config.toml
num_hidden_layers = 11
hidden_size = 512
num_attention_heads = 4
num_key_value_heads = 4
head_dim = 128
intermediate_size = 2048
vocab_size = 8192
hidden_act = "swiglu"
norm = "layernorm"
norm_place = "pre"
norm_eps = 1e-05
positions = "rope"
rope_theta = 1000000.0
rope_fraction = 0.75
qk_norm = false
attn_scale = 0.0884
bias = "none"
tie_word_embeddings = true
parallel_block = false
init = "normal"
init_std_qkv = 0.0175
init_std_o = 0.0
init_std_up = 0.0175
init_std_down = 0.0
optimizer = "muon"
learning_rate = 0.00894
beta1 = 0.9
weight_decay = 0.0069
lr_head = 0.00904
warmup_steps = 200
schedule = "wsd"
decay_fraction = 1.0
decay_shape = "linear"
final_lr_fraction = 0.0
batch_tokens = 65536
max_seq_len = 512
doc_mask = true
train_tokens = 903400000
max_steps = 13785
dataset = "wikipedia_en"
Each number is 128 + 24 x the weight over its row's rms, rounded and kept within 0 to 255. Layers, rows and columns count from 0. Numbers have three digits each. The size before them is the row's rms in percent of the matrix's.

# down: layer 6 MLP down (transposed), 2048x512, rms 0.0236, rows 1627-1661, columns 384-511
# gate: layer 6 MLP gate, 2048x512, rms 0.0985, rows 1628-1662, columns 384-511
# up: layer 6 MLP up, 2048x512, rms 0.0998, rows 1628-1662, columns 384-511
down1627 147:124088123126133116151121121101166158146134198095124089163120116147153146089138163101133134081108122094108146109114114147139143134078089101122142131105143121107111152138122114115089143135099154100126122112097127133116118155137146133119146143124113148090140133110161121167138110105117135127169104139095113094094129128159113110112125104138141131142121139143090149151103066134092126132102
gate1628 108:164127167147095155126136131152120130115150102160179105113163071142103088106115124096094135118127144143099110115077180129128142096151180138100114127101124128162125139106144114151174138135158129154083107094139114106097121094118137113110123139085143099112126152078103109093081112132106123129102116106138098132149133144160100059153135116151131107146159129184123153134124128140130072091140
up1628 110:130117123103090144115153112128136145118118120129118120106123145126103140129125135132134126163139136150152094157103176132146115091145143138134110143134116101112102115087125121114120089155128108133126155119108099116098151099135142098125089126124130135114102112147145169148148131090132135128137118115143151142142144139157126091126121166101137107162124137177122136127146142106126123126120
down1628 110:130144164137132146113120169130090114102146129192163138140140111090124113143191120163146135123119136123142114143138134132199159122131150142118139094127145127150165122093095092121146168132164129126116109106115136098151162189114150147134119132116115141109133125106080154094077165144073092097154126130137117124061138168140079166155128094111115118132147117145094089133126150136099127095153
gate1629 079:132142177156081114129096132142128174130107102103109120118114126125144102120098120097121143128130161130100126116132105111138185142153125129187092124112105138108133119115112160100126164104138107097082078138104179086170123154132115102132088131176120138143161076175150150098091141114131140127129101110116120128125050106089084095164165084105153145122169126151122110143107096103130164124064
up1629 081:125147128125170146128148144108100076116117136123156119121094137163075123108141121145133126125141124060123101156125143145170110121105143131106159116158103124151134145118174121130125144123121118165136174098168107157120153129107131147106121140109142150099100143119074117133142115086125136185153132113148131141112142146141154159111124157191130104159095115113158138125112113116128120126137
down1629 091:138146158141121135099117155126196128145139114107123143092148112133119123133092134128126084142104159120154102105143128158137128111136094139169123128125145089099157148117093149121115109113123122124152139124128139161106113119128142091154097130155147141100130167127135146107117130134132118104148139136152123117127157129123119109122094181091109094102114186097119112147170141116146116137141
gate1630 112:126098126119106087095153138132107111130132142099114131126096124091140079151137152105157133110137175098100128154135155145127127150130114098130118105144145108157177073117141110148135148137107151106130154144153120082115130106144154139142116139122110152093083151161143161112098110150161148162136103145141151148163133104145129124111169129146103140157150097131135083122125134114143122145132
up1630 104:130168166154149105136129148128124148093131130119139154141141128151114130158130095146159123150183143140130125137153099164179143130134141102159128145115102137064137133139097087096156141126112193147103125114163167074166106125098118128148116133162128135132091074111134107137153138165175125107123100104140124087139114139156161088160090145141094124128132117138149102123125116115110124113143
down1630 111:132127142134137125132134089105147095165119132112095120153141123150120112161130127087147106102112126137126166134109085144129123124080133150130177114186130137155110126143109114103139118149116104120132119120119119125114074141119176083127113102112140086135104099114127175104134122122093148139166086123175126096135137108157144149175133084126138144098155068110130090192115135142178103129143
gate1631 132:058131141148141166123121105128089140176134159109127135105109197156134111169151124149096162083146181148150171110184165108078151134114135125087118141157119102162106129177153167162154099147174125155097136122138113121094141100084151118142122146117147148105093153082118146127141102162103101111116148125147073102158171118141138135153160182089117142088125159125116127119141055145157149115130
up1631 128:101144161110113188150177127157116166125133152113148116086118143116130151108109097098113142146117144112115146140094136136162101141125106198115133135152103147149124138122140134152152192114124125120106153169127125121115151167178105102143124085133108104115132119134120152079102167115135178149076133106152100105109131164165145171145090100139160150141118095114128075120124129153114113121117
down1631 126:205123122152133096162162137123136132109112097118163141124158158116085120173125122111117097061127087130136109107120140148094096143105141083135111105150114095164093150127119136143100134133137092137114083114129149137161149173106139088183163128177170131117132137132156130089151119108122110130155102137124155144120158137164125151140101098147154095150140123124113158172131109114132119171128
gate1632 127:166101105140114143131158132105115112135177106135120155142133124181148140154155111139161116151119110161090117112126150133185113116155136121146101122180135128117132143110144120137106099125178181160091146099165148142145135140107139170174140155108162140123135130137114089152133098141110148114113164108169076165112125142085116128138093114118094091183074127138145108128132110156104130105093
up1632 122:134154104145118105156080128126141126118142097129094127128133091100133177124130160103089138160098134121090135097105073165136128178103145098127135121099130109089129141103160137102108103141160110135174114144084154139110169119125125127110137131126128095130143143141111124096106118136090135110144139152152173130150139136140129142124115142126112172150154131106121161102118110107101187141087
down1632 128:165130132184123119138090119138113134123109133115119120152128097094125109138078110120148114128123092170112108128119144121094080117116126108161102145116153147089128135117112152109105179134170120172104116158143090141165113117137142112076140115143099112149149101139102149126142118104143126116123171122122159194101139111142127142137098113109098154127125102090125148114098122135145113137100
gate1633 113:149109130069140151136125146109144116127094142108173147107143139145135118139154120141162139144168098176100117126115114090135159130152122091164136151098123150172122149093143173161089132102146154108099118086117158143151158132095166146164158104153106145111162155098133100126113124155100151133161144132145136150106112129104147104166157159148110167119127107141148135105114122121171122157151
up1633 110:158111156100128108158114120085134157152129130138091119127140118127105120137167075141090132183161136107096128103130152132123149144179120128161088114182169110145112181119151139193159154144133119128116099112100184152102113109108138113104051124122078111091141089118126149166116142158131119163114125130095126127113131082117147123112087141154126121112125091108124096149108123137093170146148
down1633 117:138141104117132100155098123108128115147159127144095150118132152166139133140065141129111109128137173145074164136162129144108124132117131104158104119121148085140148153133103139106126107126094122122136077134088147139099118169149086138147119157142173149119136148117116171152129171127143107155143162129155154119133117139121106099138132105122113124179090141123118143096131136125141123157072
gate1634 121:125135094129129136133117109088128124140159137102142104145127111140109131144134137137131099112206119170093138088091125162133071142120094107097154143162162172125167175129157137105121161122159136106125150174155155140167149147139111148139110103139105113143124129143133177150112116123091131131132127170147129111108124133088104139156083103154138092129117158148091112125153135126096111133142
up1634 114:118077097170133096132120087088124147151105117126126171141154107127115101154153138117110142122137125142092116148144098131144100098151172168116125118125123107113145110135092151126139120101147120138165114158093097138114104144113098115162144137136139139137115118166133124091129154118136144118078135110082102113160117153086156119136163108114129167145155138116110109099103129144148091178141
down1634 119:133128134132146077114149106152141139106089150182156144125142144119143132149120135126140116117090122104176071120107153160137149138140109150131139108125115132126170112127158119158135134111140147076126149113112127116114133110170131088125131116096160125130115138100125154130128141106135100126115117090116145125085118101112127154126118156116137137184127156169144136138114132092124185127114
gate1635 115:157096105132136122088116095109193125113146122126125100186103103126097127113126118107165136082106101131105164116110144163129136174148122110090158159148119119135149112143153124105154156120111111140112140143149147142152142136165156106121142131160147120126145142116146155120119118133123104117147125159148127113125092133113098112164131107138138096142163108127161119095123160080134125130149
up1635 110:083126117128125139129136123146138154156094125110133143143155120101144174120135150130112118107098168123157147141170109093097142110169101142120115132082119191141121144145098141135110144125138076135121123121129115104114125101056161086125106157132107139103120128113096139112118084114102116133125137098112180163099108085110148107102109150102132157139111140158153074156123104130144107138125
down1635 126:141155153089168107169161135142115116121126159137124127131139134122119155135119085110126176164123120162187140133162138089088144114129141105114109135112166084080096151147102150123105128109174117143139144108106140107071100075108111148134103120091122112095102114142128124118129110166150131144099120145118150110147140147114099094087091189129171124140107145163172088135155141176107130127095
gate1636 035:102132131098158098128151145171142168148098120128139137116141099125138092131157112138154092171088171156128084109142092120111146118139098142154165135130121180145136140153175156136116144144128146104166124142161138094135126155133133166143104146095114138154141103109120112097071172146114104130128128150144113104112139090097147131117107120093104096173099148137153109146169175103154143137139
up1636 032:118144139134084111123138132139110098125162158133133111141111144147139136123086140119143135044122090129125185128144157127134181133115157123109122074111119137150111100100127111141156115135136132132077141081090141142124142108138115081123183138134144124114109172156109128118176084147125165097109130092164093129150145173136138142136113148155151131109128099109100130093095106127091157123108
down1636 035:174165143132139154090145168095133098108134119127134150113145104115166099111105134116134105089114107081136097125138109121127149094126142103096101113126143134141129121094134130105122129123064114123148135131133125131144105082172139140156171141123119118100124117153115117120108139111121097181116162106118165132166177136113175116129074129094104143076092114094133123159071175121127112129130
gate1637 023:134164172173121160120150123161096118121109111133113138152129135139097132129125178123109109157112129128144120108114119142157155131145164118141104132122152110123134122118128131093165180169111147069148091079129093094180150109186123103127098145133085133143162111148107154116105124094152159149126100111118124154165133118130171084083107139105146158123114147109094069112128099089150129120137
up1637 022:162122095157184133136115168185170105130147148123105126152130119159151121100133139098108144159085122158103140120168077115123155117123151128157131093139134140142111121115101123114107163164134144107137138130132129153100133157164156125118114149135139132141178095134124093114140129118132144140155101130132118138117110125100132096135110144106100107177103106101095122091134102138130152115158
down1637 020:138128098133157134118118138106118128112138115142146120138102135125122118093145086107100127155136156224129179105132071112142146114119082096130133167139165155183111115139152114128120140159161140145105094124127107132122132133126136145131126111140087151124141112097158109135177100117149143141146125111118127110117092136165157096082131104154148121119157091088090129150153129110104151185138
gate1638 040:129115142137121121150124124131136120109160103124138090101162104137155128158135155122101177158119106148141133106114119130123137145123129099135181127103139119099158125127072107134167170092107150116128152117097082112117135154148139110167146113094112086101103125104132129122120135129142098135115131114136158121152125154110180145128116155097176133093165157125070127120118111153129144135126
up1638 040:134099120160125138100142154158135146109100126156122122146185114137098076134103094099077136177122122148122132176125154158186112134112114150089140114144124098118136129133127105167147141134119100123099201117146123110087149121119113159157130115087075104140116123167111122136119126174120141136120099126132124116148119151121124113172093154131099093123126150052139133139136128157172094146182
down1638 043:144130143102097131115141104130161152140139125168103117127140087119119144107149203133104143175117114160134141125115112136116182122139131150131085125108149138127141123129157149104121108111133098130124132115132142133135147175138158152100165098112130120118159146120151177136165118125173130123134132109127095161129106137092145112148118100123103169097139105109104115119138089101151135100169
gate1639 071:122163139132141126153131082113134155079109179151132087138150118137145144081125110115138126169089132145164108139129143150133117167102143095137118127150141119121152113062132166141145091120126172164083116100157196146094142135132111137084152137111125108119168151094125140096124095113131151157144124150131117119136132129123140113122137110141136093129114122120128146125123154094122144144137
up1639 068:167132119076130139177150095140106133124160084149109136125121107115152126116121122141142138162147121143125122145167128111104131099137151101135115100176119116160145132164146134129127115117153101118160124131126141104100154157125134064164144099117115088161107155144120135119116073147168179156118121082193137139113149091110076104088151135142167112106144149125130097141138131146136084147098
down1639 077:122122146145117092072116169145130146134114131163203104122167100067145124128107117142143129139157139108127191146168132131159134144096091140130113136115169150107115081154093125173089118108125143109132120131159108109117125132107124152138156131150133167130110107108107137097124127113119132151121125131112085112115109156157115118146165139141107142161119134115141107113115146093144143146134
gate1640 053:142153135162086149148129132164141126143140115164146106114102131144072117112136104147119097129106131150136118124117115169121162161163138153111149121151141120171133138066091121119124121145070140124115078140134140134130127139129084144137089122128151076123142130075100117148161147109157096194130143127137112147142120132126091101193162119156103154094093146087109137154157128144193120133141
up1640 046:111091118107166124115122102143118155147136114109097152147157165141183128109143134117165159102132160135110150130121173066163124081098101122142102126091076107128115130106128131124138146112198100110137171098114122150151182114147150132127151155101142165113113140170101148139139139150118171067118079132122143109095147142102141177061080134129132113127155092152130134112116155115066116142084
down1640 057:121165106129096110133120084097120133140131118136115131142077105095131130097133129114124097100105109142096092124156123111137150083179151121159149159124125122153117101135122102146116178145150120147151110160164115130138096119110073141136100137123126140171130116089128133131151131105100119137092132117110124141151152131105120149133130144138147179115115089128140114101137100186180149079145
gate1641 105:117125171131172120101159127146102148128136118105168142154127160132157125069162132116161104079118093108133101117099139118139131120134155096132139122137152119112124145068102133134096133101144103132144141092140100113136097134092166122151158100141081169146151132181164127164144111189173114109102120139188165133110163109154111095141121145133076132138110114132124155111152125173115140165121
up1641 106:171134102109095128172122111096125166131080133152100158125108112154098155121113113121152131161154148166138137105159107141123152107137135152086095141124154139151147087173159166151159097159088158134119132122103105149112166145128106090114092151079125134138147119141135145096120116067061135139132101105069098141139082146072150113110137130151167171136118104156125144133105108139141133113120
down1641 112:102127144081133105148160128127163111102086143130115099100129106141176116138138123134138042119150144151142089104146126113118165124116106128124144113109089110151155145176164119105113109120150105111166121133118146124159142126109114157094134144124144114137134162144081127102094126129149119193101135101158147156138160129125164115138126115121114115127158184092116085120146126117146141108143
gate1642 072:178164178139126081152119091138165129155123142160078153098151117126116120120113149093099151144150122097142143172104133124104119102141125154156132151136146131155145122112122162093079171106149119145092113119121142107127150059109120163134129131096158133077087139136105152127164152121146103092137148101144116127112146139141138093137150168139093132141120139175152178109125113142165124133057
up1642 076:133129120160115103143125087145135130111147162162133141153098121134132097122152124088159138144104105093112104113126105100133149125125116109092145119098129091123117114119138154119134088123088130127131136121130142144139139170087131120152181150135090137129077134143105117210113125132082124137156166155120119136134132161126121108150079128137090119159109128198099074100107145106143093133168
down1642 081:153110105122110110147158157112134176129130103095149117101150156084125178126083183149117141136181098156141132132111178144093142138158138162150115136135104109124146162163067074094161133174142111110113116136165071126166151124122144120148079124121143121120128125143139110137155115116114115088150107114159194098123150111157146151099149113106168112158141089136147158099125144133120120103149
gate1643 131:147149183120124163113137161149121121128133154122153132096101135133135124152150104088181106113127103131147137155114165111149118102128127162112123100102112115084168155154191154118128150094135129084142116130110142101105086135123161140132117145160105131119123176162082086108138083166081134144185094157135098127136116118118143116100133139104091109126159118061114141125122147125092148096123
up1643 123:122080080181119128034140161146117142150134143146131138126081157148111146114144150112122122145081082132130114128161160126131141103110099175149102112113093117116098126122097139141167117099132150132166144126136117117119140132128145085151104144141156131129114139112170122198136123135120144126123139106091097103110132141103109179148117127131094119141135122121110147165118116113089125111093
down1643 123:146152199129130157191108139136098161070122160090098155137118141142141107134111084137150136113154138134147174164134153122150168128104134131110149162109099120145112118158121169138135110122112131114158181128154176136165145123127174123118113119142150146188132196127106071155101108108121124121169134109143084144116131160122090075175133113137087130104128147124088135161132135110129167084148
gate1644 089:129140140141114107117138130178147111143154139121112169104149093133133112108122137100123085104057118146121125121178122173142120126162135136106125149159163111127141147132167126119140097151116133149120109139148123095121152133123121111113136164119152110098136115154167144123187149171109073084096152154108104194124096128140132079108095150151105133125142100128130111154090107123106148179108
up1644 091:145148131094139116142136125081103159110100141129161113141118151117119130148156133154138138112168128146114132085089139091122112129069110128151118128096107128136152136122104157146101168097107083139135136114079174127104082139140083185135138155143142160167150173099094092126064115106157137143156124091160125067180141137128132152174119122109131131091147139152173153149163137127144100117129
down1644 102:143159167113119113130091162095133151184132138103138134139143167086120176110140132145139160140133167104119152117162172102127114158122136142143132137086115138125095171149119160119125128175097121122119147103127135099131147100145139111084100175167102113145094087102119125101127129159203165134098116124074116132143122086110155106076141121118147102160094164115150118144113125163156118116109
gate1645 122:164117087118134163138154140144100139125159106137097135153150113168118137122148140065134139102122130116118146123097112114151105112137114153148105131152123123122149119149150149120139110133110149146123158077148107144084177124114115165115101073100093074094139159096117129135127109162133106110122109134118148124151126117061110155086129107146135163115159123104111109153104159128110127145111
up1645 127:163118104169112090169096126120136070145119157129166142124087133109130123135102114144077136119121131153128147119116151128100126155124158114114154109161110125123157166100144100121133099143143114156127108188166109180142130150142161070122123137140104185106151153136144122152135123141087128126145120104125111140143101146104187114097118127161095107126101132101149124144148123121117113146144
down1645 121:111116097105097146139126075121122062168128098103115109129125125111082125121145160158126103124169178156200100132157124110123090123164122111117160173176145141175119135140087128166135113125084135116126128161117146137184126104102157108124179148142113116114132145159135119111124118096094127109118151124115127122107135129130102117136120138119109150130072141144130136071120165143133123107103
gate1646 096:145135155113142125121094130099120122135100084124079151145117157119110126132144175141120132110122108146154180162131096099174131095140102148123165098149162135120112075138161121114126155099106138113129125071106093094129156116129115081104124102120123114128119196165171111089106131180132121093092100090166093099142133167076080126113189088180104121122143110081153167141150188152175106136113
up1646 095:153114065106164133087145157145109100118116127104118066106187125103105136149093125096103111164107135135122144130117137113108115126109158122135117147127085142186117153111139067138158129110128167125130081113173129129145134090149158170105150165152128094133110135083131089106138119155134117199106135164131115171156101136128093137114101115128159130118167168146145104123138111118117203178109
down1646 098:157089139126113184131121136102109136130202127114154112148118163154124114125129127136152139149126127095104130148130109171116101111138112166135142152103148093152083125131112133166144100137078126163081155120113148137110096116121130085132171126088114124125151095144131113143175147099130152140169151166110129149076137137145140126133134099106127131146097079143117149145080138158118073177153
gate1647 120:108176156131128151117142083185093119105140152104099108131099140111123100139156167117060143102125124127130128140139114103159120150094128139116192115144164157132103108129132139128143094104151098177143172130110167102114111108152180099144161144113126163146146150108170082148121102148141152093099109121095119109091121126129175143102095145115130159092151083125125168105115126107122115125109
up1647 124:128112118110107119158126151098169132099108154164120134119113184138148121086137140152115091124157110129172131132108034093150155092078132118117101137093192103105128145132151133095079105124130131116134114144116179142155114111160097117158164157103137132125119154112133107144140118122102161117098139117109134118124176112105138101147132118122076133131121113082156097112133135097144079133118
down1647 116:096158117149137102075140106167119096146092112108142151121089158137182161144118141135155136135139113150076110127102137107117085166135131078123122105125126096079128117118060131171083106126147108126105124163112137136138146137091133121058143098133085154124099186126105171147137113167130127138146099133126082180148099154137087082130130162149123128132138108138112173140153124152114141109117
gate1648 070:111133153133117122173176119124090133118142144092111110134132125119174186109171126113158090114157126159095164103132144124079149104141147135127109173112141103133135117127136112089128127085108144103136143108101110122131176148151142124100164156125096111148087088127088174142152153104156071121135125123097106151109132135120167121139117141134113126154137136112133143124088130127123123112127
up1648 075:135147157094174158151138128098110126140119103072137106186116134125122155119106143116125120115165167170120147102117153108136114103128130146103119173142146094069132094078137141096104093124116134122141157107124109124113188149157139137077162160102136117127110093144109160136154156115148092119100128123150112209118162129181117125141136191120152109158147096115113128149102162134135094128115
down1648 083:136123089077115130126127126137119101145094126151121094074115105105123130116147108159137104116114130120152142135118093131121141097156145093108094138144150112152144113110106154130097073138122146142092136130131126127153103105133164118127141159121099154150143108171111141129175149111124105128134103119100121107131117121071102117130136129091142160123121111116140147130147160158102132111128
gate1649 058:125162129115071124114123127124126097182172169114188129154096148118150089108153116102132115116091128125104137098141181122141121138132119124148133139132099133113101093127124114122098097130138152183106096134082148144147069089147121131111116122161091120121134125106116136142143145083151112165128134122108151133125154121104168139115135142155125143122175139129111127142121093123122158096139
up1649 060:098142140122175125116134080131143124117062122104138089136143120127110115165178122108117172165150100121132128114103104148125153112121127168153133132129178159124130108155125119124131171108168116134144123094132122086147176153144115123130111136124158120135140137111133114083122098122122109115136115136160115136133054117131070145151112107124099150141077108095147122125122140093096148128085
down1649 066:130105134111145145112135142117126134103135090134122145134128124128119147106110174113095077184092123166109111095121132118124146134115117145106116073101136150167086121075179172102127099104101158145106135128154113097118140132116114102122122119158117142117127087088149160102094122155110116136085116156107144113108132157112156115151117130113168153095150155112120144132161133138114122118150
gate1650 122:135121141125135145122127113112123073171098147135125151139126094153085141117156140131159127127172097116093166136177127152126139121109125165167138131119111109138123141139131151111136134122120111134100150171095104117112127102128116156170131153087152140117120142121130185071152143121124148113146123156116149106099166133142106147188129099103149125144107128159138099156102090123093103116151
up1650 123:142117119152134140150156183132102128116131155143180112112122161113145141121145155126134108109145126122160113132102148093153106148142095124139104104148119109154167114144126095162158121132123126124130101129148122113158102139146130154127151134174178146124117111119111127124132113136115115120132087126156132105109156113136158154144160160102155119143140077139162101117131128151147112116126
down1650 124:113119121099190136134129066099143109159167147130143138127132133113126117177133119118151201098155164123142097128089111130140122176135127145173158127119134136170140153162074130142135114079139113135154145117111138092129122107127159094116079128120132118127126154116124106142126129122157187183127064152116116171123185158110154132137124122140101127145117179139121145108129140189111112138137
gate1651 091:165128134096166105151130128127084107172165103155140162078154110092142139111106114136118150157136135132117130095091105124122094162077073100117096131100135095121067148141189157138124136134115141099097158107132130116122156127148120126146158125111105109077118087103135103153101184102125119111125118114125103102113119081159133124128175132100123122123133143176168123118135154132083136130122
up1651 080:139138119136129114159092154144100109154111127124135143079155090067155128139084136122187169163157150140129121115118119127107179140148060162107112142078145103134134105112102171115114167140134151096103086114126098171116104116106127148120129117103101108115105081066190107170123139134103125135142135116110125118140129126127136134106138112104106130138131140159158193080142149124114131131178
down1651 102:099154174134085134117169123160158131097083104103093138149155119149100118140171151107079145075166134095116127153161140117096144076125146132069120119130095171106111146133110108101142114142130120148164131188069118115135089103107144144115115122125182136210099167168101157115140139128140135175165175167132126180140136187119141129135117169162140117123103172165133081115129083139128116119136
gate1652 130:122132139104097099127135116126100118070109196116119113114081123186119102119125127114129150108134142150123093145143128113111178149144172152124103124130105137161072166101157154120125117107160115143123137128161102113154155140134158104142122137146104115115080084136142132139119136139148120163107139104122167121138135150141099114159096129136165159087156096118114093128141132179125104115120
up1652 143:124141145139131117163099141148108089141134124085133114136133116162066089137083088127174116140172130121138087109109101155120111119155127098154116156134152105097118129115134106106121192159168144153154121088146179125131094116196130107147144123152118138130151138113110147113164152103163168111108148066134115124164104164082121087138091091159147134120113097118141161083106143123134083125111
down1652 128:125118112132084141142131123172116162118143158115154127120090149114111113136122143110094124113149162119166141166103136086128144117093094143152095098099098117138118133139125138144105106143110148113106147149142144107127122130102131118123142119118082139150083154096172117135130100166195131174128150142157103083150135158098155134143127171083153147135147098118144121120123141148133143151096
gate1653 109:124139116140125099127157119094126128115132110078131125147141105106158149133154122136064120122134119130131108106129120115137103148122113178145123093112107134131130094101152153153117109143138120134151154124094174145128115162174071106081135106091132106137112146137121113098104135134120096149113158096136095146148104145118143094103156134116148096103173108159090145098122174111156145146109
up1653 115:161133122123140099167097110167125112114110092076143157147101157128098131163125123154118136126153154119125154099116121140151132175124168119146102135114119123163110134117151126134118108143127069122144131111149127094112123143118119129154112126141120171106129139116177125146116157158125151106147131175175158070137133112115148172110130146089115130106121171055164113135092112090114161117137
down1653 115:121114099129087140088104152117104174102162175147066096114159128116134114119130132105177128128148125112122108117131147119140132131138091112171118172126134145122125113137127123155138166119135137168159141153098146101170121104129145134128112143108135134146126097139112116117127155098133109117152128123107116135103098122105110135108127118180164127123172114158129118138138199170129138125139
gate1654 028:131135124156113072111114082095140083093156129133150116155101088169099086103166141119068104075146141118144124121148139132132138128117163145126109123137195101163122154152122092089102109120143107151135146118116138141113154116117115113165111178121124123122138137140150113125142169104123134104124123141108130083108131137141142128118153109107143130132140112119155126121127096140117095131106
up1654 028:114105101111183132176085154162140142110098154101141130181158143107139096126135156143106172156137109104127159110122150071142125139161129141118133133116088140101128125110101146174166114139110169101117134087131152115144135132091160122141199147144105141114140153107113164124125131090112135155073110138122160114135122140090093105083129093130121134127117075113122138145131094107174161173102
down1654 027:150107149145076129131114084113093060157109164123114121130112088094149142116105099151129110083140134116128133112144082157164178139114106107141081099138159161138124096152137123142115123143097099132132105153141169102153077153164110117079100150135153136099112118144115118176111138149161128137142125143172161112177098128118146094131169142141110089116147164142121162126116160139134148164123
gate1655 093:150178131165127100105119139145170114177129140057123118128133111123111130120104094113153112166130114154131105164155139133126121126112129125124168136105145139136087148148121153113115116116131146149116120108140122130122129138143119143117157151141134183149154103132149091129142095137101108152124151144129151144125128149136132136131071120148127171151135113132112115161116096170112152163146
up1655 100:149132136109122140153121140119103131177146106097136128124137141119133103141115154126138137101135124132137137141129105136143146094161126100075126119106139098183095121111121150107162101173126130161156110098114151126142118127137100107167075123112117139141103063096120124094127169107126109117116129157146148106147130085172114112130107120092159116084142108111153155108087130130131091135120
down1655 102:111109150154146142121146120073094156139120144168154137142160098175093130123123136131152137156105153113112159166105168132134138125076141094133125125113102110110153141119098140156108123102152117121095118163140107132134127126125147130097136141088099110153144152119177124113123160122146105147083141149156118147123159157112115144165103127172134175116147124113155153141083138144101114099144
gate1656 067:125119143171145105172150145197130084163088126169143101119154135102144098128119104151139118163140109124126097110144116110127164138105126099137123105143076125103142125138128136146111133132139125125093120126142103099136119170114120109094125107143112122111175111118100156093121090110101099084100112134134174147140099144153086125141176133146131122170127159160140182145121129135087135111164
up1656 066:118124109126098172143116107125125066151117180140102105170144156148146120124136133104154142117099120111139127131131120139123095117103136101130136106072136138181153104148103117123154118133157145147147139081155097102156143121131164089100133145099137122162095115111104136095141127103148122136123112081136152117159167184113131145142152104117106152099156104108134138118145127159138160138125
down1656 079:151150111102116116133140136136148123124154126159141099128131121116112124146103133107146115126127118091096108132142117113139124112129115093114126128111164126126140116151129132165122116099084113151171147124160127119107142154125135076094122133135100114105097112064116132150122138082105160149103144134140104086114136178102101123127140118153143116089119158111124128090131120169101171126123
gate1657 139:140117135148155158116129131077133125171146131134103122118153125159164116115128149130142121123104120084076138123102147120148154128090116176114129125127103125122059148125120128115132094114094138110118127120122178116146122069141113150121137141142122167146104148100141125095123094141148104126152129093139148159143143112074129100089098170118148125118113156125131147158107116121134114052140
up1657 141:119106141102100139132107117122155135108126159119138137095122127141119154142141118177084171139117126147140141119136145158163144125146130114127129122194165155137117100160126074155171104111124135164116088114138127131143162162092100105114113117176151037140144116156113089169099128119155148115131141117148152134151134152154166093084117115126129126142121112149124099138140136140139141161157
down1657 138:099151139165174176123115116119148100110084138149078105109085141126164124172109132109116141131159151143145137096101138170139133091123103167137089152092177133154134155080103097127114145152151087137139117163115137147151113144143103150080125091168130110124140121101084143138128119114142119141109116166110134134166121154114144135120139130161109103143133123143090136125124132136101104135097
gate1658 077:122141115121062154123137142130129150134129141170164146156107135139124106106128100094112139109100146147123148142158140125134192148101136100145136099130156129150089129136100110113112114084152095147157122178132070091086145134094121137125124146118097103119103096148156130118120144108166112130104135129122125144120139151137142137129158140116114125098115108120120116154140152102141145116076
up1658 090:079144096119130148144102117176138146099154100112146126102089083098146074179121109108151112168156153102146116124124108151117131088135140165125150165134139133079103108100106115117148125151167139096129173094122105107159132147110056158111172125096108154168129151172142113143120134109105125113158141116174135150129144188146132155131114161098083088102152124089108102090158110178106161123118
down1658 086:157108135141106118132168146119143110150101145175152131169154157144096152071107122110133152098128153127136121103117152101130132178140140155116114081143103108141156145116145136139079178122139108127131106124124105148104165160128185098165097125169156090086113133113111148134147124131165099116101130159106121081144089091107112094129129110116115165149127142125151149147115119099161117132113
gate1659 095:136117098125111163143136121101169091151096129134123211148132134167151122098118112139126133116131130092143111091102104110109148138173137130142129133115131099144136147147109162113095134173105132120133106177167162093099105152138131186115136106099118121129126163140116144146064076078127119158106137198099167106173126157150143106143117131125129107108142130152122145094149169146149118139135
up1659 099:131085146152096147143151134120148083152161095130154139129148121131164115112150122111090150171125157111150095126092110096132152122161151146164140099130128112166123113140169162109103125139088108115165096147161127113158158177149141161123131113136143123158084174157165128127132109123151123134085133202122107107095159153133135091127136077116116113125071146138158151098134127088161112139149
down1659 109:134131107116113103166103150100103153146072141148157078123161143134096078147135130103100103134153138125142107160132107140115121099129121073158149121098117101148161128124131078125133119077165110151108157101101121146113136110138137101117153138140127125141139113123146159135114140112115140128202118138094184140115095144147119088135133082142134099109146106131153102104113116144103141128124
gate1660 124:129172153120139116128127155128135110136114166135140153094138087161116126160125181117188127135142121128156133134128171112108137110145100098127124112145113128094092098095133139106086116098085169128181140127152134158097135151129131153139113115141124093169115147134127108113118085134153140073134096122129106138178101111136111072122181124133142128140139120125113130161138125124104102155091
up1660 119:150143156094113161164137182161133130149112168099117104135138102181137136155133137126161119134155085146154087133098130161091150134131125145140102133143101124114133122123131141121123121166074144095160138110119123133111122125132152112120149129106155082128102167110161115144122077114168158091130148135110105138154119132110062141119161159127127136132113156148112107111143132119142148119164
down1660 122:165166094133122134114115120186155130140127183139119095098108136067136107126125151105105102073146108138156148145164137104140173131138127138176111124118130133170135125078139157132069120127114147151177161102110127136111164116121112157118149102131122151109155088106125173125109125113160151118142106115111158132070106121132125122117151104150130118156106137106095133143122115151137083090164
gate1661 140:139110182150082108152131135122140169148138124135105125136099154116141165126146121075134158110140083135105126138154118167127163142129143196169074102122138179107099119136136129156070122152133137145168104127102182094125100139135138144130148074152121088140146121102112113123100127180122100120146155142083134123140141157110175129127108112135110101145103117126137158161153135101100139124111
up1661 139:170127110130145150119103149127127145136144120128138135102133141119151145153116151125138086122104169146088161167134121104127157143137156133105143142141140102121153135132117138138160129113123102165170133096146122118177120096108092150158088128148124136121130148119142141114145127116134155147105140085174127134146170170128109096079111105108133086097146128145124133102174074134107129133134
down1661 131:160135161120121172123123152141112091121118125087134124135126111134112098111133149163126117124136100131110090115133121140138117172134131096134126136094140118128145140154135120147122141120106145164121140097128115163121176113114117092185126143153128143124089084193116095134102104091174174110130129127117131107138148123123111117145133143097161147123154164144135134127125111113160141162124
gate1662 126:130084138119112144107139080147122137124086141143109133141158090165112116155131133117113117133105131173152102114112167127151157123098130152134101153119153168121100060131143116150116152117126104113157081119130161141095126119123155112135118097124121174136132151108143108170114119123124102126145154135160159157071159122110114132098083145109150130137092171115140085147199177138113130160175
up1662 116:116099114114101162154111114116150148105123186103167104105177148132115158127113132134136133129154149159130142130089099129168126151086094125109114115113127145130105097147179150159171160146109114125142110125131092166132168105105155103098119112124136114143103121091146097172153124091145091139101153153135087128093127096129140128139094146108106152188143151168136112151127098171133137143185